Weights of a small GPT-style language model, trained from scratch on English Wikipedia.
Size: 14 layers, width 96, 3 heads of 32, vocabulary 1024, 1.85M parameters.
Architecture: LayerNorm before each block, learned positions, no biases in attention or MLP, untied embeddings, capped logits.
Training: a variant of SOAP for these matrices, 109M tokens, 3315 steps.
Each number is 128 + 24 x the weight over its row's rms, rounded and kept within 0 to 255. Layers, rows and columns count from 0. Numbers have three digits each. The size before them is the row's rms in percent of the matrix's.

# up: layer 2 MLP up, 384x96, rms 0.217, rows 243-311, columns 0-95
# down: layer 2 MLP down (transposed), 384x96, rms 0.203, rows 243-311, columns 0-95
up243 056:108132078086119131153128132128143091143108116104144114128106108131117099116176125099104152100139105146065104103103071148090096127107123092095131106160092112123145143142130126123108145108146118122150152088136109190127160092144122124075104133146155150137131109128118138128082148153135136131
down243 054:157108196145139118143139098137076145108151145148111141113150125128150151143135161121112114122066156104149149151128107150109124082114138178168112108117168124147124119121119157095122102114128110165118112111103157093103146136112147105162137129111119161107145141102087096131168127113077124129
up244 093:101170144129144069167129151133132133139111141126162082127140178137097122129128119125137149156139095161127081131119144140134132127136104074142127137094119100127144111140154123111151119089116156144115121105160111156128124071139132123171092114056079147093119117135109096115126111153126132142
down244 096:130160128119113174142154145136138154050134080088115157166095114172164135122136114059139132105133133115108101148113136133112107154146150113128160139107094126140087127121131108128109160154125096171103124111105155095097116125106154095126128153146170121136123112119169135147137142131111126110
up245 101:116159148123100134136154107097139104109124091093136139121124153135151155121067125148149104159133110123178108126147127175131119137097078138129130121089097144091158106128090111149126129128097169119147083123104113161147129143110101135134107127074143152148171160108122071129128119142143153101
down245 097:128115107111157114130106126156129153121134172161100118151121137093086106144192152093113112083101133121107136146117110114119137132153143145150111103154162106142103142102153153092145114125135075135121158104150120092099131100113141107130128132170087106109110086152113167115127101108110102183
up246 057:146141141162097091105135116159145128109098135088171170120107110151130120136164121103138158122096118113108092119170144097127157134108110137126113147164163145133126153124141124121106109074124097125085135133113152119142113120149092168122104114118136132117092122132168103148168134118113048162
down246 063:068143141117090132131113124131155126126126122140125141122161085149147131099120143114152180136143115130124101137088170100113116106120097158109101110140111106150099154153103109143133108135131126132134224137120133125099199112126124129094116155168102111091134126141100090116133147131108135130
up247 117:140164158126119156141159134115148130095164138115181124110140133130156140151129161114149104174164130106111115154164153100129103139100145118115162131109160120148133103128154114146136116132101107119133150168116099090160069123090138178139135149135155157104089088175126124122092114113118101104
down247 109:139119104138128103110105111158111123149085112140071108139098135106098107077120091131132120083092122128148138101100117149110128112137110134145096141137141128152128142164119170097121133126143165117126108099135165162050198134139122113110140120111116116131161160070140137110139138135124136122
up248 089:068081102125153143163125159078134141111123116181119138150075133121095125088104142133114130156133145184164163129137119148140140083137129135110119118150127152153155136134097126125122145107096123123066135163133139131157117106133087115124139137088125142123121063125145129154142129118148144138
down248 128:113139141134152172138095148121136155114156134176160128171080163088159128103133150122130143134131114118119105118119129120066086107122099129145125154170135130136118138115090137123123137108104100160103182139089139120130102078138105151115085088121134123092125133138112128123123087113151110177
up249 057:120080152136130073126164140087109120139102147127139102132136143111099137129090119108132139090151154164158138144089127125128140086137098162135112133139142120123163172111102119143105136090192092098128116163111113159105178134155127116129137135087141110120099144109120149171139130151163100123
down249 066:094124124104137124088136141127113069100124080098092134108113096095124149109107112125123171098116134131153124103140106123153145131155122163150093121110121143150104126115169078108092093130080147141121157154142132140131095127092100101120133113132079120122091114136150138183143155162125156114
up250 122:145159080123119125135118175127150153137163141095112178087120135162152105174154147159126170145168117097115118090123105137161139105156147139103162145119148116166137165166102112106108123131095101099145134150136142112169135096138101158116120137168144104147146121100115144103124159109107145135
down250 086:134121189144115120103156093133086108115121117147145070155139107122109157101106108116137092098061131173131133162129155136100129130115092125157131105153122130090118097103171161140126160129164162144136124106131110121095141138146153104148129121078123165109134125123140135154129102153170119131
up251 098:126147101104105151135129117126132096091150147139136141108126088185148135114114158174113089116155120125101122138139116124158123136126145094104130127152101118161110100110119135101113152136064180141138080121100119123130075101143116136095137116122145133151144073174118105119111122154092116171
down251 082:131119151153142094110100129133128143162129119129135120116122153080136120131121097073146148145072128102133091106121150142099144132135121152126159139099179138122127149151129126141147118101182071107089156121141129083126174141119118137182113150123122139086130167096149134114126130127181130091
up252 080:139089152119096091150131128144131120082103145078122132139102155135113183114136113157119095167114122136125148140150105134108156105131085141132115138099061179129145097165094133105146107166103177132089138097137141149127141114118118144101125168119135131100131147127112100135167131125131128165
down252 071:123128116141142183088118119107100146163149125148133136110166122113145089137117117109129121072098133138110081119110174113162112153108157124124127105156203106141097142115172138136105159085145074137160127148105135099114130125136124110148124079116138143157111101137121145110091118134132116112
up253 118:130125147105100108105149158103166122150133158133123147102096130091112144075117115164107112190104140098136133114094119149103150091140122137164121121107125181104135109128111137122130141149135125134129100166150146107178127125093100146164144141125132165120127119101113141150095104095180110076
down253 109:164123120145139147130120081139076124143134137078102115159137135142132124176117149086129128058138114138149139143167135116126136156120107129109143128117140082151101116143142128147115109109102118124124147101096118142100119135152135088084094085119118059128129114127127101104146153153088134176
up254 105:108132168107153152139128139127103122105120132161092148161127122141099124129132124130088130099113124170106114175123171132133091107125135154099072120118174148136116115085116076158103142133124136108145080128126139129135157161136181104116137159112143117134116122147146070140119099108115189132
down254 095:148118111121097131114143128127116157131130124105159096096140121124127120084146129114167132133129123092150106077122092113116155122144127136153161141119077083098155160138145181095142115142137121143120168110095120099096105102126079132139108086152101114127164116098134172120106147143111068109
up255 097:175155116117086122119140111154087095122118127070142142113140128140118155131152159106138138134104053114122112137134100135112129155106062118124146098098094119105085084125159115151146174109152118127117126115159104143105121147157141142128122172138131113134138108113102124127117113181122147098
down255 091:095098146122146161117096120120152159137123133188118128165105162129147071111111109154129130120139170130129121126112134124115112097149165125137112159171154139126172157096103144092116083144101120156112148137087133102145138086090100129120103089104120119095124124130141141126115128085157100172
up256 106:161146139070117156121144143131142133096090129123128099113135160121157137130107058138118054150123137124128112132135111144114113098105140097142151151149132111151106095180120117160167113158096177125152119113125116126149181108101147150123131141142141162114153150135137109107137116167150113102
down256 106:068094134151125111147114116163122131135149149149168151157122145140118111126137178134120123108129125143087146144120138117125123173133098161165131120103123154131118146101195141098146094125108062171136135156128133155122096096159138132122113115083156094103107107157122127112107132122120126175
up257 104:119095109163158095179116135108133132109112113129116133092116122141112139115156128140070103176137116116154137143133141128145120151118124140087087102137131133126117111112129141166098156086115103118115123160142159118123128093136099056136151160153084124149149109080171133120116117086172125124
down257 104:166157142103096176082123117150114127136139153145132097158115145088156120148116146097162160092120135144105134113094096129109135096123132118159176129123130098158114119133110117081148098159131151128123115091107090135105122141137129168096080104085145117124115122130093125123143138144059124134
up258 073:092100137060124129129142125111089135145125110129130183135100160137129176156127073124103170096123153155156145113131104164141177108123126178120097108124141137098106151139105123128106124079158142145106130158134107161117125147124098074132125122096127136145144144130101157145139145155142133137
down258 059:141160123171131133134156175159122126135184134119166094139158120139111086125153170097107109156150103128119147154159118131148089147137108120162168099142143102156173115140117120132119152127127151120116128149133138118182136121139153186138176158145122167130112113120092117144088113146160123115
up259 116:129059147109103140163118164136144136155116131136119135103096157147124178135137102157093136083149120126101109098132127114125173105121178155129154135120114079125088143155145110110096098103112139109142130132145141106182108145085110128138168092136155154138114122132127101139138153090160117125
down259 109:124199126145132125101135112125115171086166119137140142116164120104139076126112133096173072170103156119168154146100136137119104139106085132140086128142144156107143115103115131140163164121146150142127135124096103151095153111180137121113084138121117119141144127113138157109127101156121127145
up260 076:157100121108106101167110154090105122117105128126188125126150097155111132130116142174103117133115086116105126146171106126109173180122117126132142095179148122119120111118158086158137134123131121117105127186151084115111127089175108092109147127121106136170128114123094160144131122144132121127
down260 089:142168136142116104114144112152138136134153146097105142114105141103128142131135112092116116112130149144139158141092124118131100081149116122125120095089103120141085107158120163066109141148126122124164141093119187125112149160108118137162143120090172102092118091074130080093137140119116163132
up261 131:140165144102118135109105096117116151170078109142130133106128164118122156152137122130146090172149120114130122126053114145134133108150091110106138141114155149130073128143089112164154118148146135101147145131089107142136126130110118111108109130160091098113148118119109119089145192101153129165
down261 131:131086100155140133117161150145164091092157143094144120157137096121151093118127134144121150088117141128141135124178167104120148149124154153133144104155094096104159126111176140099112130110109108185128102128161147109125146126153140143157132138114139165147131143128111126176125062148112136092
up262 112:114120122174138117133129134064105135153087164111079143125093126143130173125134100135102114126124116143101123172156116118116083126128152128136126121140127142151131041152119099124120147125129152110137113151157113122134111122112135130117143197131138158106149097182139135096142090111126148101
down262 126:115128135172120100116108127088115119162096151153078136099103127141183158150127109154123139095102082121126112155120139102112126133153156135151137167163161161137123095176129082099122117102140145122154120129133115151110129133095161140136106150127123137098159077134110170110124089135102117091
up263 060:102078121159129120129150112132132118131087132143126117156112131100100121133101103055118137099116141165130125151106099123101103102117089166172090133154139124116143138132146138156099137081166125121087127124146112135076148146116140134132125127075122120119112153151131138164149133149177074112
down263 057:119157100124151168127120149107118116109116081113156136129126094152168141121106151157145151101120122116120072140147142088164101170097138141136084098127135135112157166108085127127144109134144133119155146157146122133165072139128128114099188140123139144127136123070118090136136158146159120149
up264 091:121106148155138119153089099153150142128095162131117127132093153132077129098136112104148143110137132155134127054136137122124150138104141122142151125115150094142137169093146094131113152159114149132101163097111137177127111168169165117146131102131073120116109123130151113080151145118089148103
down264 097:131103112116095134092121129147087114136164101126114097129127102109162109152129134136082114106114131089119125173092126124121070131110115136112079140135113131070127111138097140133141100113109111115149104134140133069108137101096105136093091102120158144142144110121108156174128092126183101127
up265 118:164168172134145117130123119145177111160091139126157105137139148112142093126142099105118095114141106120115125150140144137085120154131116092166165127153107129090105115133143125153169113153142158169178155082146102119109165114137147169102122170142124132125152136152132130093090092156113124144
down265 087:108092102097140125108082118131117118093152131124104133147079155155129122140065149117096150161137126147131121128126149147150131139115119133081095129089132139163143130119151137151132135103095098111088101186125133141159091127119095103124152104108149135081104146104138099149179129144173136133
up266 143:123133136160171134087118096165166154131121109169155142115067128126120143126088111161096115145079124151143146158123118123108157117132123153127105125189112121144126117132122142144164136133141083131106118098138142096142162162146137151098105134128096171123169154098125118121159127117135141070
down266 139:142113115077101105172147160095118089114114153094090096128166133121139113134169144102147128108170116107102127112133173127153119139125135103146147097085131149121134134127151099126085118122146171132161152162138126152138123135113108112166159130125133088128103082131144126139091133145144121198
up267 066:160142139134152107134131129126144099145135123119122128115091121159062142086134137162149140120080123123139111136112117146120132143114068100091126104144098105103113110070140136125121171104140162144136129124129088142097137124167152138095126163141101142135136070146106143123130116203142147134
down267 074:111155121137114102087144154144143116142101116091098101134130129152068130122124115150175129111144126134163134140134168115117120111127094124109124140114126071093128115099137157105139099107151152122130176127141149140158171142156101152125076133161138137071113132112130117175119169147158096098
up268 096:164081115130175121106138094145166118140137154147109081117117136111101105080122136128103107109138130149190154147141116112113176131112133132147096096124113147106142146102146149107111130100164100154108154137113125148123138172147156084114160108112107096111107157115144165146116142093141085118
down268 100:073169150135075125142127170108105131122105090108129157170120106121130161192123115133141145147121104102077151099136117119149074136156128136105142148147151105146129110160095125134134119136081157102131100120133144112132101109115095158143106134124150169117133118118124099101110101157131173119
up269 053:144144121099143130116116095164135136092120162141108167153123206141095147165142124142119100142154125114159128127143116126173142124105117136105124158073086132135134108090129117113161150173132111120133132167116148137101117127092149135158111128111153116114148131112184127091149079105098147145
down269 083:149100167173107115120124112085096121146134099148152135147096133145138120136117143095120117093071158118132096138140100125130122111135106135149128139162185097137123142158125177133098140069100139173104082083096136123109131119151100130105153139102107144139117111137098146121137138156123091162
up270 120:132151078156121133093106095146180110106114120120105143109115159173144127128109145147173087156138155127119125133120124107156165136169106139122157175151112136135134140078106169132132092143119132164126105127089112155137094108138106160156100086155100089116114132145092111124126127131099108154
down270 100:127117147119111096153141138101064142132137144151168116130140107100139121131145090119079138087121111113122139111133138134094101136096134113133101085104130127099147123168128097102122155114134142110131177127168159095116150177125174085112154156127151182111142115125166135119144146133160149093
up271 141:116136144134181153175132071110128122090152150148172108085099158110149178135124134145162131088169117092133097132158146118099132143149119114092128108132106170076105156160104144134151144129114150090149142123114112146151118156116153100129138098111111084142139151150117139128140129122124149137
down271 143:146117122114079095078139184149130146164111108127106146167152090136112084121141118132119132178102157157142171129105116152158127132106143149165144139124148079169142113108142097137101111123157127175113127120133147124090132103145091155129109162133158191129108127119132133141128134134145107125
up272 103:139145099102126086150139081111176103133108125127149164182151154098109132149142138164150129136098143113141164130138114103110112161088165156148140132112087150113107112099145109149127198158130106095137138119129141147170133115125141081107182146145138137106128109109134125167123129125120154146
down272 103:137110142137110168084132170146085155120150127121090099090100108155127120078110131093103135108161112123124080132136131145142146104165082121117154114136170089136152141149112147128126080135126122167113125146137113090104130133127105177163062106106112108142140129136109145101138128142150115123
up273 065:108137141148131098096148114114111129139086146119138144139142128106123124108133112081144144106137150157139139175136143113108105101143072193167126148127157137124145130121133143152104125050151119161091102146141100136086161138132133121124124101091138100142099161143129142153146130154158074136
down273 071:127162114113150106102097126115178136110067095105066092097134128107125124128110152131128146139145123122176118140123127134159124129077125126138147128109066145108140126092125120113132101132088115138120179161100122121169135138119120116123159104130117126111075137098106081139090161117140139134
up274 075:112090139120132111134152172121135103094117128129143153120108126129116198150110104135099150089093136125155129142088124115111122126130101200108086108119161173129111141147131128114089111125140148129125142147094174166116137128149111121084138116133142153108109103123167116170168148131171151119
down274 075:147133172103118106117125163147113136142143138132155118117148100101146151122114129148147135146118126107091140134136124110085133095066120150142096133171136114100128097132128172155091077113125184127144091089110117151099152128111130134119149099135162111141116149135150175136103141147196104146
up275 128:137106106131118130120183164103109116147143106139140168137101078119082123088152126156163132102131139099112150094144141127138135132101125118122106095105138170099142112168122099164101140150134121084046115121124140131108103151145102137092155110156117160150115089160140140133127124142159136134
down275 154:147171141107165131142129150126137119116107121135136105143136118148117123103142135159175127123143117091143092143155148130092162106115116171151167149123107119107121140161154121159113124095136091131102132133089156093094127167149137133134114063179093197147147158129136134126142113111163108147
up276 101:140138081128136092152101140144188123108131129135138139134100110147158104129119113164098134137172128144127126128132151077155141117128187125083143136153114118155128139146120137142102113114115110099128139056158162104154176129139101144119099133125117153134139111119101145077110153149083147161
down276 090:099105159122125152093132097126081135162137126138140109141155154125111170134135134088150081107082132125119156132124121160109107140143058134161102110100139138093118117106141114117149153132134146166139115163089105152081091097143161109111149129124132110107135150123157092166148115130169129107
up277 094:131133173124134096101150096132106130124122123135123117144143172110112131128126108126157123157123151160150128146160135093122166132113119142174116178134152140112157136091132164139150125104161107136118113149110118132120122207099146119162120072085100125121093180135131119169142141117152085103
down277 067:113132092109114156128124149114139130117112112109134126106091093159148121121122132133094133127134107093125114119141103163154111142140151086104129098109098109154093118163127073120120099166079150148139158153121130119167142072124102114112147167164166118116140082125142107086129107146102172169
up278 058:121113202139114117135111085114132134139102130123133130130114180169119146129153123112094090137128099147134125131157125136145152160132100171149095135120144133131123123089106134171120068050120171164089115125115123115126102113121107137118135161094121128136119136161161101116171128119123104132
down278 047:105132132117127163098122128151154123160193120120134130124140100116155137143147123104143176103116120105129100121126165116158097100113140121093098094181120126128144163186119121120124123128124112146155154107112110153130168121122151136107132091151104125077143127103119110108053144136135165086
up279 122:140145127102123135099162134149127125129105087137109123106127195146144136084154160141152127121089112182107133162150143130120168068121093145154159111121103140137112103139154135109148140111090116150074147172145162122105151144141082129119148131134123151113133097124138137158121153174127118152
down279 118:112105123144151127155101131114137125112166158121148125150115067094145111170096093122104127146155126062139141111090113103121108202131139116112087132115148133129129132127083113150111116115156149122166112073123121143166105105106166145128126129119139115142155142122113133110137097100133150079
up280 097:105128108163153142095144138181129124115131155158113097086110122114106112125142178178161069139152154112091132126149160075120090129138095104173122148136171117151131085125127115132131133123153152137118108067121149105107133122141110164118145122157113118134153109163142111113119133150149109128
down280 100:143139114151080146132110165123148145135103170175150122105140134140113125110122115112139110147125118167140138164097154145109153119156164166146094100126080107091134167145159114108146143133126108141169119191164095171110169137118156138133096138119087130160127095100136131124126109114132162130
up281 093:169112149160112095092121081143139086162125149143116104162142120114145119118132079099136088139138132112138132171142117145142143141127116151163113143119137129089107117127114116148142148098093135187111147137167130110149146133146131188134116127121143134069132149158149058126144141102107103135
down281 085:118140103108154152163135153132136184102153098113161150116113095123112151130125191136086163099117130135118137111098154122101072098140113128098153132138085133180138127117145134120124119167144131068130134127071111142140116131113124101141123101126084095169136108115118137127096113109147130105
up282 054:113151088113143127119148140102136116134086147143166110153133119115125134096109116120130149126102119149114117192126121147102104131164088104102125131141087158126131096106149122148130173094113160158087125123177090112149147106168132122111094155120120155147154085191097114111114146140128161114
down282 067:115154083127130111103122158156115090120099114153140102153131115100081158103085076147100152159127134174131112146154123102124126149125125136071137122150092117091142081150096091165131152105115148111125121131162063154136124141141136114134118153106117132112123113179120116138138144122136150105
up283 125:115096150124125110164110137149177140133114135096108121117108155113139087121152112135122178113147120118101170112098085110121112111131133134151127120091128165110127097137113203101142148159119107073109152158130149135107119091126127083133119121130114156126073185133111138123153126139127165109
down283 129:163156104140116141096149113094081113112152148152125117116146112119129148135105135141133074148112138121155094149154159141129159123124129142115119149139141093126138168134157059153100113099155135168149095087124092129152162160128140169118140118132141121126162083120163132119105113126140073164
up284 085:119094093121121152137099114130145125126102126127131148130135113154158156177108139170122102141137120115148130156126131120155113136132168168098131186152096108159156122149158149115124110093063148115157132166118125114176101114114112146101106105112108094125113152113152087109158166088136104094
down284 082:149177169119137090114141114138107123125139120151126079127112139089136092091172099093149102109103127115124148111134092108127152097089130108137134041109145137124117137112108115164114120120164095147119115096114129138092147122135127149146126158100126164135099119136106151126122091160085153145
up285 098:138146092115110118118165089141189123102128140126139137136101102120123077134128149117161171145103123141106120103128144112118131151136106145107125117107167125095122138120099131164137142122127107134132134118076127075173111165144078171111122115195144143134104096163153096107128105099138149116
down285 112:123140178159118125154161185119137113108122117106109127149107113119118143088101100132107134128136144082164144158160108115169110124137129164139105103155089119121124146161154122135073099118132145137126123151105187125104110128150142117149128101130103152128149104107160154148168155199124124135
up286 077:111154099148150096139188131100103123099154145123122144106141117133129132116138094136105182083125131137109109121139075185145130125104142094096132136132149154121115095186132094125103134140135102108104106128153117129143158142170112135100145109152125164148100105095120140190116116093126147141
down286 083:120117189136132085094122109143144138135127155106157141139105118140177143160101072091112137142116147124120132133154111139116152113126167062144144064129153108154154108085124135144107096123142155128135165138145140098113125102104105147150131111105109125142154148182122125090133150121122158113
up287 159:138178139098136157051113142171136093121124101148121097174111123096133103135144136136131074139159099100113110136130128119080154128105155141092153129129137120161148154130097153143162158123098127143127105155119157140138069150141139174135142116113109139127118116108099135125154091161129132128
down287 154:132106106154108127187144107113138166128133160127156139078163132170153161134087135125140160128101151158146152132129137128173101117145084113157135113117130124095127101123160101110113102142164137120135155107133095109113201111118129096122106141140144123143169133157143113135088172093131122118
up288 062:110155108145167103099135170119172129104087109121122112143109156068140133193094097123146149151171120130133110159109105145121088127141124166117154108139111136125112159135147162154165125098124128123110190136146101125129114094130119120112074128135113140130134146171136128140141135116169137097
down288 104:094150108126137122127144159132133129116133130137110092141098152117119128180073119126097164153142110140121125146127124147167123162140115194105131126125162164115128127102148137132156121125124143058111186148149095146132118124143141165099133150168127150146155127162169121144138157089092153108
up289 119:101124119116118135141112148118111094099111100122138173139154110189143198158112127110112136139118139155147099150095128184129122134107149153103075133143113119101152132113148129093116115109132144132122135109124148178110086111176077121115129119113099118117159081114157133124164139111142159120
down289 109:128144137120114097132128121151103142146136166143114076124119139077117065103151120133132138101121094114119138093150108090099118109145109120146174113117161118169101129134109115145121124140106123113138123130120120059122168152054185138149110141120148136127110154135087106136094121135113104139
up290 073:158162115138092143105136132159165107156105127164094128146104084119119083106103152140122107161181112097152117122114165087125155172121140145119120153165135137103115148125160100124120165136130126143144128106142098094114159125169133113128081112132122129168123127104066113118114163158112128123
down290 088:088128086164158144149160133131100137148170163150130140101133109111119121126131105136099117127099125136127180161190130108121084109150104145127128082116120087147152127124116146137099126119102118125168156126137156116109134153098122131117110147136123155163176126118123150127180081164144101172
up291 070:099149124094148108106096141170136152122127155140128103138164140148134161121131136140172126139147136122134106097122144100112139127118156148133062146121116102132195119105158104089143070089129143131144100125097156155114116153142141145154098068098108116122132112132173111120172152124111119116
down291 067:177122136142119144170137112112133099153125136160178153097075132112134105146131139140116139096108105110123146096115112165115104103149095119147197134145134101160126109178120128133141158145099163153112151089139101152149156114107124110124129168151128141094119150156147146138084131150170133144
up292 106:153131141143125122135191160160107107135111128144106162128099114136116161107167135129116107156133148115105127112128134110102125120110120104131119146100175099102070083151095112147144146173128137112123166108084138106146086150096126149125152123103091096138137104148159116128117132134180109076
down292 104:161136166146134178094088128112155144148077104092140107128158121096138126132094127111169127106149119122157148120118148109097119125166142155136160139150096146148080139120138179142118138138119135134129064158150165131114108121166116101138096110130148137130138123091096137132118093124085126171
up293 094:091144114097106159150117140152128167174063155097120160150162103104128138146111157087112141145112112125130127097129139116103162134098141124099129151141142127132092165127193113130111133090114164156138168152088102153127108137092139112114126096116124146138091104149126131101147128157112096124
down293 093:151115151098105108107127124126138108084183119161170088130124178155146102094143122160154131112127162121148105159116098127155104128142125120156155113118094109116161105122064140131154094159127089123113107104146134108121134120155115145139131145105147100140141143101141111188148138094167148106
up294 108:156172123157125115133148120101139116151153076110134104144132108109114149127089168117175088161173117091132158150156126112128091160105128123134154102159119097128132177101109105088143150116102146116128151153113102100120109130111153133173129153093097107153166092142127116157124122110156122144
down294 106:098109140111148166107099122172099127108112175122107152096093123140131122116149104148084129087077110159129087137108138160113172107160104122101114152102155141159139089144149162178122112131149111153121104131135153164141124103152111137082124111152131146107112148130126144089116097156123129107
up295 072:120169108120111136076146150184149108108143134100103129092122129110178170179092137097138121139137110114144135107075143137143130109144129119044164129154137112098102146136114092140110137105131148096103128171121132125156092120126130114132111128182134136133124139159114138155130148119146132134
down295 079:129107114097130158119114064131111127104135059079117167131115127129144153108121137062086132099154146147137139106131133133126155120132088167115137108160179131117136157112084127155105148091106161147098145135120147120131117127153105107108138110169143115079107143130161127113116111141146122126
up296 108:100132120167158135131124108126113103139113091116093144104101150115124133124149154202103141110169141154147137081101107113115129137144094161122172142091117133106147132131109115144127121141181153124131130149114142135118157152108107090170111152176101096169106157077101120107120125142146105123
down296 101:166127156077117127114127138128121164114144174131169113144165121135146135148122122056170131137092115104115121147152151145159123113131157102134091087157144120128128158110138166119118140122086108131157149108156102122151091113155142144092134118076156148105138095160128136160160124126114164141
up297 061:110122089103173124144125168128138111135132111122102141093090103163122110116156132142075124146149128136111144118124115133146114159178134090122124131103082132129122105130105130123154138134121142113139118143140110126135115086169113074112123145141157087141193083158146127111057132115109162143
down297 054:154105176140106146117149098126091167095158137133132117151161118130134134137110152110155131116087123118135111149126127128096119081133125155162144100171181119139139124149158180117092133131128117177100165087124146096094157142128133145146143097111121165135103148090091151143149126126125082150
up298 080:168087098164135129102168127145168106176082156163110094137134103123111137096144124125172119095149121149160122146158158150116139136158100079136105139152122117140152110142145142124161114147104110136111157118119154138159138101115102143098121107112091108130134118190169110102121117134136119088
down298 093:108154071095139124129102092076115097063201141153118121172128146127135105130100145120144080140127128140115117132095162114137107109112128111178148110133130121149120152098121136153149128145179111128121155148150128141147126133149166111136164104126146134105184133125139110138133157133132103140
up299 088:119148138113155132101152128112114147114170119135125129091132115164135141108100112119130145137093162098075126108135138132082150132109146113156120197144157103172140113153098137116111147163109126110176071121147112104143107094161127126130186131118157127150131136107152139153143074113154115133
down299 088:173115118132125130155110156149145133146098153131130121154151160104130139167142163143124079122179103149150135168112113130166100142169124137114142061090091149115121147129161122136142113114129123169098162115101156124113134143073114136137083128161131157127115132145103145126091175130103134135
up300 086:136147104149111151126111141166120124098113132135154179170120121118101111125146101119100103149152098110126121175124103106117152114144125104115150141144119143118147136162142108150118161109145120110132137157156119109164164144116145130172126147116110097117126137057056136171100177119141101170
down300 094:134128154080146146132158119119131124151142129104105110093133137144148158151115156117136131117100146148146116088102145131138127129097149149123140082115193136186105127076160147108136096132113117156143129146127136165127113107160103148110146122146127130145137100141190156140143049148136141100
up301 092:124102103129114104172109136153128130121115155110155148108109109165124154121145078157114116094139140120101155079152112155144108168102135083124124093135123140151123112155141133084145129186157124099120132077134140160085141097146103138121128121124139131131156137101158166150093125174137118174
down301 074:133120168119158138122170124117145119150182122121106133162139136075133101137118179106124139143095130191148123187095140102105127111159138160155124144126140111107149138092147145138127142080121163141149143157140122086181124121108166143149143144121125120128105106150104115132157151099128136085
up302 060:129111129160121120121118135146129146122088122071103119124123134138141155134146096149136096149167143121097162062129118103095107141124108157145132153117105146092113165156130121156148083131148119116144194095118120178138145135130119153092134110159132079121118183082143119142144147114146120133
down302 049:164128143135116118137136127082123108145159120158115133149134094129167097125101169094107144112076128134147133164130103155148119093151148123157119121125212118154156120134144153107108156102107113165108091112112165090101135149118144103130163130113128190122113138135085134128102108123132120149
up303 142:147216157111127112121178120101121130115138125103156133147134144179116103129121137124147142141119132114066145160135116061106114148126125122162150115087127190141161123120119119097161179157135100108126097135110108107115114118118100177117128118133124133114112093122116132149114118136130122140
down303 121:124036108161144112120113139142131123133109139144107128099121123083117154124116125130117107107134109135171108094139148207119140108119121137098134144160122052128099153117149141154103082102107146154134146124152133162132158149124163084160124110117139129132145155126123139128108153125108127125
up304 070:162121128126135108151150160126115150134125137125157172145106115112170112123118065171082106111128154144144130135151125111116178147156154155111093154122147176138112091150138126167108158119130075129138124149135143095099105144174121161106131140156134136124122142150155087115099124100085105135
down304 070:164112172143138147112149111129125087116159110131128124149145154144094184129145179112159147138116101106109134127137132184168106127103125111175123091144143153088139139139105131106107128126130168160117111080111134175094140144101133087112143175117141161123135137162136159145133143146154149126
up305 069:143163121100092141081125136104151128126130140126122177169131155110174123147108129136129156141138118122126159070098145143154186139124128170086160159125123135116088145098126115116093164149095109134141131197129126135164107154120118132118113093164123109141151122151120101087150135125145137135
down305 073:158121174158145112209163112098164128112147091151154135131128093130163147126186116102126124122099134118156122149129122137113125118127110111172146114165173106112136123183125120128099120092137138154112124076149174131096136124106128127113156137084131159144132107156137157149118133129131122120
up306 074:153137122143099150085130119137111095098128122089124144132121099041127145139132119151155104120126140108153162124121167125175135135111129112103144135121151129111110081116138077125145124160151105122151131156103154081165088123139112126106170163130105130147122102152097118168150128108151087111
down306 096:108114105139083127131146165136155122088138115155175124119076075145110090087125110131140128155102117108126105096141095150106144099145120137113139118167119108127131113168089114184143154141106136149096119109105103134083114095131115123128097115134122117088152094133153076117095150127152118140
up307 065:130108121147160125123158141122135125098078137127141152151123134105122144121093092096124156088107173144157123142102132120123132107155093183157104119143175155134136158124118148140106155128210123138118137111131116161076155147143114132122141146111132170124114140151107158166154148175156132135
down307 062:120108136154146162161115155161098176124121109116153093147143127126158158120087167142145121136155125132103140151156095135128148146094130159102112081107125142129104125146135088141091095071095136155110126122162147153144141154134142146116107126164137136095120163114152140165152175107165137163
up308 153:140110144144095114139088127159142126138139069135135162134143129107134118104160131139151129143155090112140115103151094106138154109106077122091081102152107141060174108187160151133132104156154140135123148113162115149125148139104129131125101130172130124127149122147118124109180111100130107102
down308 141:114136122128159131098158119119124147116119191102127091102106122136132145153098134124124135097087140128116149141081155166100099155155173137169177146086145124173060156089101120138121139106117130121118126152083130110120095127150137122136140121078119140135097138126138124138093146146129141161
up309 110:087108125140135111102180137094103146144106072109099148130114137134138169159117112150138128131159139168125136143142114112142135095123121174134137141139125127109131192167075178145105107089157140127109118151137112135132122158103124107149138115108122095131125165117112157167150159119178099152
down309 085:133153109119097149134071123140130121131142174144158118097145114116157113105129136122114139146113125079143084102108157136138121169131143124114109119103138135139111071075167084110149169158117110125147149119107119107121138101159122120105126133154132157110140131116148080082110071130085154109
up310 108:133106160100118156131115111131100133131113140115119121124111170126134182113148092152106101149117165159111130111141124152117129110112156157116168141100080124121109109085155123171176098181112153145114143109095134134121102122131146183126125118181134152129134153134172103112153089116133165105
down310 085:130142154165129111115156151132156133143155128131121109170147122133108090138132184124165173109130098096133142147092156111127133147133111111157082135153178119103145127165119140115105142080143128116142122157179145122125160137138119107135130135084130105140143080146082133162127178153145101160
up311 122:121126145109108153141096126137122140114147173134169117170138127142094181139092068133146164110109154138159130140099122169134116131079099139117100117137149119167169177149163114107125114141108158107137123131125138182122136134133160147097127136120126144136091151139136124137155062110131152144
down311 112:114125123128150125113145171117159128127119119130113118089147117127157054130149198110148109140156117127140101127151151088130128148168142135123129122116116144082066077114113167144135151133156105161158140131158129104134158116124135123153151120108141137136176086099109146118135180141116134135